{
  "head_dim": 32,
  "d_mlp": 256,
  "vocab_size": 8192,
  "norm": "layernorm",
  "bias": "none",
  "init_std_up": 0.0518,
  "beta1": 0.95,
  "schedule": "wsd",
  "decay_shape": "linear"
}
Each number is 500 + 50 x the weight over the matrix's rms, rounded and kept within 0 to 999. Layers, rows and columns count from 0. Numbers have three digits each.

# layer 3 MLP down (transposed), 256x96, rms 0.32, rows 225-255, columns 0-95
470540495558488534466523432506445547511489465458514438545504543447466509551492518459506427571448513494492496438512525447413493456482577523447631532515429432520435514524475443497470532547556463511484469563521543560486449448570512464472429553525555507546526542497519500475445488503498530546
541491476475511448472524451424503494477523503504555420493520577541475459506454412521532498553554524563447544480462484546501552484528457556497572582565593540485447485452553531563481529473543515557480462531487535535519591484438532551496561583530517531479488474495507522483503539515485447510
368401502527520459517470493637557459541449445382464484476510409513480412468474499517503507458548538431566608452509418415484535477428580545474550539504505451526496443497559549493519411562485554538605368481463375578540492489529486514501439502479461412446510471486431513543531456472497493431
506503606416483372547507516569471576591525475523492456549518493450539549526510474409540520462489462512510523472524497509516488427588486514325422457572421395472429448513493522519568509583395469496471459606396509536527451442551542507694570523528508574459449468441461467584488484497477567391
520495537485432639521545518526486466581595527553448477498525545540548459578495562436546410461510583429455507481483460579425604555391489489479548565474483544441531547429509510401589611552513401421441592427489577564490370548471574543396428485475546550434524562502518524538428481524532554516
520614561522493512485521517396489378491554495631593526488483484423389551431548559557519565502372423521594510452562531506625336608482461396559432511569532538500402569472532562542538438456517566441548425602398374523460488620502542635589587455417515416425464463521483540508599472466451429462
439515516511507517540515521489472493513496481486501539415548473581464504487470492520472486479486535501542461483500444528485474514480583503561334525451563478516522526470498469496480536518526564491516484523520466535570509485490436514447482515562534488537501495508478484467503564475587549510
489496487529502468491501507450510530466513517518478487567525512428449467495513512567529473515530501469559527544510537547498454475548471469484517474503461454515444475437513530547497429471481511539459515534525470578497449455567545484559562410499515409466467554537409526595472501535510464441
534496473502507482548498537448585538460523545440464450534498523541477508463546503508500447485517541478470485501514478499526469487465510500469487425458450493523468514506474477431510560564511505426507555532481565498442386447465482492531492517536512418472512549551467484502557457498493419527
488568485516490567408524588421499488518467521560480463488543507449484514472514561525465472574464495566484558497451547516503501473551472472484441495473504523457407486476495586507473462563475506534441541423477514580507462489488544482517422540467528495491468465501458487489506466468463469531
463524413426486492540536486560549463530588496582463584573512478477427490479544489465477425427453549473409494510510617453502490560494479464532371433422479580607552454425490499490470547494503536559570470530491519525476454484454475416538498589563454433552515442544483463561477585511511461479
565539461543464525478540533511513538522581497489468420549464530475525558492524488541527413543528434417521490486514568508504489465550365600464536542561454503474535481534479514495495467448519491524456454459527488535487480494427536529463489517577500562571505485542489508499491525529454488516
433519504514531527475607584476351561475451517618498508470437559387395444573480609452486478568460496464520515426471503448392505497605486465478425511458477519509497615474475538548426438490498523396545544423537569433555526415521515454490480523505601460447477443485433399458590513525611632558
534497430504509543486481483584487501460475386564534474634468545419485609440396478490515552459474453441495501493479526459523526614465502501573553512537530500530445558433449518553526515487392439444397460549483463408429472502527542563602420501509486485495546463445425500551473529521592481526
499515575509500488511462472493453464505553569571491458515454499553478475481581531523548474462455494395483505596549561606482528497548502536612568502465567565421480517417557468484484571454540516471463438456536489462484606568474411509480547481512509584453509486454440490500578511476468499458
470492508471551407450487499447519486512492456493482482508470520502485451507501483516475480530500439470496676527525537447436529494460459526440596437493461486534506490455422596450433518493506507490534491499435516534495475491494459524495458530525550437545526462486457481531486482533417487524
528522461524515553474472445529452532449414450577473485493470470491539537538392529485603440508525525545430434439459396525482568505481586523508563492475460498487501481543442553521545533536474360482481427532626545535476516511545457538481544484498473562468542466508565505563471383520406449499
604469569513480509552528503526448505519555525488520593611480501532566431477578571529486573424584535618478505523490486445635302458490476454432293478511468490483430518464503380447592590508493599550369591606529485570469397448526519531507411476508386555579561545561472529519538407613573454483
409532571449456603516520580459461491373559384499457582494442487444560522507436508498368485470500519454567512431473564603436592491541511499418504531514436519434493376472495470496524464517499506538533551511421473596543457460587533507588436463545644421549559432510429465455583517479610393428
465446499591482495510508451447532522545490614533516563483598531485505497544505396467470482423588469497432540536526508435399460406546531450378497519466505567566552513522558506490476525542496406492512458641460592578549529511446426547480532507477525509558454416546472453521574574516389470594
449497415399508482453472506434487485553490536535558537575415459603544492526508469539442466531481446550518503539437495465555475484415522448464523422467504453470469513503517515510457545485503449501512460482556511429404494442459505531522625547500468505480480464485569517486505438493504525562
465474571610484498527431500550520568464493494390575567483532542515581476419501512524558480498552528522488569442578489454459436410419476573540513506561519445520585516616471379608453554415486425491502562516533483522479557476584498483449535435500474497489489471502462523499516481516563551457
526453382473473485462439489490473457537433553458563568508569567486429475464507398490482410483523485568523589472528438517556522539507392446589458475560459510535535560523508444470475463578545536427468533448502493504425544538446475513385578540516542466476486516566465443553479454440528545450
503429523506513505570538551497451498536417497542489584525528505507503484474487557422467516518489491522452460503533483489530518553476504518600368512469503541455535512540516410512550494501513504463571482457537503511515502526510525487482497493546488516455530538508497489404441471474527539515
461545442477490538588511425551396339523509516478450499534561548524574469410439533481515558490468535539577412479551552509555480465493519565471421543461510504548485458439505510444489477511467485592477513453528539455547527498486507511447479535444471529530514560549480470489551515612602539500
472435491571457515459569411513480559519525481494455506568530574575508366483552575507475463460512501465507493586483560439557474426457535520474572448527494464469426516444525428588546556451463488536493558498529472506499456573482551516530518522420485566517552569421545466551528448528482590538
452452462482521401463574473572502600544510537549555518556476553569549533358504480516456408436453496527503500510515513564506605469529478513528552539514507529464562468453486527541508435455459451516556506503518498570513474555507614452557501584600529575530581518540469557562462543506513552516
490520577533518560517590467451500548558482417516523540455423479597531457487474526588510422525560435463379507486411516484513519487509517557452461481508491430411537502557523399477496502421498535457459488610512331593570573502527339452539595508447567494544444500420473593619433465558495479567
578537558510525483495491479467490526426500408530476554481547526504452435519422510517463515445514481503588518425468533542496514480393407495593451518518512605593458542521555492470465391353504563478496459574525479539476547575494553399500511556555558516527378527537517469476451572541547513474
545476460442494444508599496448483606534527454499438552519541461438519498532464537561467499448468556525453456446505596436530470498542469551540469551498444566496485512477497556483579456456499458480488457477561459564536511540504460476496505517530477411498467503481532547511548474507539503511
573544464414484614495423557511491523536515510510500490515485485471521532563533494507497505498509588519420461498462487475531540529567523455456467504457473502477467547478450529498602505554527478567465463452478487536496508495493586474471508464481468546441530517446490445563418493440505548409
# layer 3 MLP up, 256x96, rms 0.341, rows 226-255, columns 0-95
447551435484529531505476526563489467567529533551418541503505470486544458464477566490447504540601488524525431456539515525432466453499510416504544490400460486563518522474415491453473501540432505487439540446575388502525475553527530515404520545479530514471526489545551491507406397521507508417
450455512489409497518480665530506569424451557447553484537468479505410499400445457393509507498493573509526500491488567462503410571451553535535443496541470497442512577526492476544466565482422576475496335542508515474561496560452445516444492497396517531464518495517503580510403489561553432486
462533495453510557548493518539613499449525504454564486459387427418552485522516514512600612495476475597552437541471444492440523439481491455445419537490416579525491370585446530488573470480435513494531451560484500559512378528587429618543504525582507514510550589512517454491521405509495521464
496568434499493586477576469509530530481516447548429606551536472525455542418507477512465559499446563529465610412446522438432510518564460578507453413419487544496455597525429504538573480526461524555497498542429500433545464479579299422534449453526463497562526451488414541532472508477544581471
483564580392457525570398452584557439538492518410533570504550432471441460482634553449577531486494432559487510492497501334452448488582585482523551382501421543497474444422490501470585488504442453462466597537431438483451498514439595541550579475427516517493542455477506435386524503476560369550
404514484503456551505530491474515523512411491528466501444475499496477488470427487520540488503496525454502508496534413524505444464474524461483447519469570412474483506496450538461531524531457548461437510534524444475513505501477478475435477512501482536560560522486469485471448519435512522523
508412541522515528508494421549520493530512521501531500460452437564497550516489502475444495522519452599472512436493457500469530524490545508519488534461416562445526477535492522459468536521471518536543433435497520461530515539483529483512470513493454620456452457523569449461507441446493491483
474539527556496499511514554444454500532516574593524538529520497455518491549482504442474456428466486535446538453502503526529518449450456523548453566459480490507452459477488545541493518505597448429548506434496499507520532483530435580434470435506529524496475505505494536538534602492422565485
439466562509450467488436433474415439493531457473518564463470480515548478561438475501489548433470505426547457572533462469481411560450537520515596499529517455545537497572503390429571473384490529482502427502483444488504583570479494509550512502504503505492527533437522507408525566496509577455
465487455468413517576492503519521440452506440556402585585535398533452488457636476455509452473564427463466469476455528603395471533486565488547461452505454588528485432429462456547531498558501485563519491393559496569547503523573547452528409482434488603534457485552434442432515458533415410500
453478492442492512542537482535531431518479500527541497515442390589421496466430482473493460517492557545518477506532467417465485445507486487494471455430576515497484555587550507485574453460449515441516498499524475490535520431541518478547461537547387473547518466493487531519540464517472487457
446547468520504508556516593424520571465485554447513560561460640573475489441410539538510519443502549401591439570531510423559492538488473499575565564559532526422626510464468439515464538432463531476465453429491456478453441435460454488513484586528499488434526485500473497510447491520573599484
505479440504444448486479492530512451535516458446469601532483537589470487482612580514485498455538491526502533487489511355522511468518520450565522433556530560535436520562635464510419509498477470472436526550432423460476545481542533479561449493451393446440474450440509481525457537481461574552
493500549459509587501514529562640453497458442526517501370513536486568495503473474552482625601578556550470437496489463447543486453585375462488534494489494444550449482490519486446583546566429492520457513408471511513493426460525604510561455510501459476510543447531510531521471545438555502514
505432498524517517454512414553493484412481596465564423476481436437513534509499508497506459515494527554495445446498480545508473577542513422564459579545534531490498488575551472456511432480481480575441499453554442525470489476507578528521508464485410576466487537478490552477562513482559413482
435464542510488479541529538566640464464563558528549507477357462514536457435533459478613591410501390538432518437401588493487479464543538365484433483487586532425554452514521435514464439535534500560507452540508362535434498579485577483513534514454510434461425613594563408420513507448480545451
441489508419483483526487598481379462516485511453412592482639541573440526560558526601512515579581509469546532548489510539456494455451488503560539375492452465509426449532446496398517500605403501549424547509511487467535528495397432592603498582464550452472519499435407524428493417739487484605
465573639440472517534542550496543537531421512480467506489513414493418536485550419468589481556558430523507501552566503589456575532438480523546457441531509541562541501475495505500416538534528518526463526614549448449506422422359464565463548448427529561514471476563494527333500425526437534435
550444587548453462471565499512463465467486547487498500492615528553530509426587551477418447538495499522547529451475569484492449480488453471472452607554488501479521545435428374520562503428561418519472586566463545446461511493543492497485517475437529469591444446565455443442486648579521619600
481491518599467472462588488563554507480483475526449472441481468465594483548484514534528518487579510492442506386507490409442591385594503527558473492474527509517490572459483468543460479528534457565552561505531482477616571483499431442460496464478440545529498572496498517498448500504588481514
429499564507529567530577475508516523466533552400484492511500419477512410408524579462460533469452526569476483502539509563480561550529533497527591579507461516515556482603442458501580444396497514460461516535541500436511472500555485567537472461497459554434458500502483476476445427405593488406
501444514537463447522447541549497534477531544450577500458438548485494534416375468426448568532517571474560437520544465478469469549470435512479412495595499527500504503494559503613392565435470488511448497443443390514588512545531518493509554574508488576535489501498504493422494489557458561506
480376483455423498506513497489465454536425445520505550551487492488482460489510551384418543506571421472469513447541476494487513561429505465561487491466475535422564548500476473477549479516542522522487526474505522506465454527467495471542488474491423492389521501500491491338438450413477457457
509467452489486468474529486538397411521509484500419532503543562416460413520559521537486534510530489479504521444629460518528520597545499458481435513498505572525479453556421528590489466547551512510476548479480474531386553546463507432423517459470558432627492515516490415561528428547500606528
422435519516586493600457549521438481478483576537461498517445438390552482539557509553509555485625514529507514338625524426496544512536510484452534530445470518575490535541486453541453409610470468547518553441534492552520467407536381570416440481548490509503565483507468550555535438495508584495
514429438474503602538459545517532434456520538466543543420535507442411485416520507429486531652584533549627565559452454512499439493492523540477556504512484473499509451592487544511601553485507497463437426492486536487509507504447555570503439459451463542474445471528538487421491429476481438475
421396560588420549438526529522507593507471584517544471437573513565518532537459513417458526513501497544490501491577498396568470585508521504509479426368533537467439525569512438437571548563485532507549460521536566377534568502468520384463589529554442419389459506446532390532448557510560455495
503479556482502551497582494502526434520483486507515526525501420466531506429522504527514483511485573553411487569534480516531494547559594530473524518522459459477501484517439490536542690530501432518470438448536519471558497474518430548531485420505492389420556443471451423522567512502492465506
475575545509452502521466468570544425524441486476519452419506440491421506444516480471615547558446511448551552556512445504454463529465528367458541490488485454480474464525468456505399505540500429507471514522384524500439539474549591485522448558544600536545547499549539417458558492497455460495
502462518524466487468464547613550526497531485440560590579542422429484528453492554458498509493494510551552481510413464540509500431433470460475499458479503484436496484464538492457554508578481626629457454517514413507561496455563476561433494417536495508524422574499553499487452524605473526440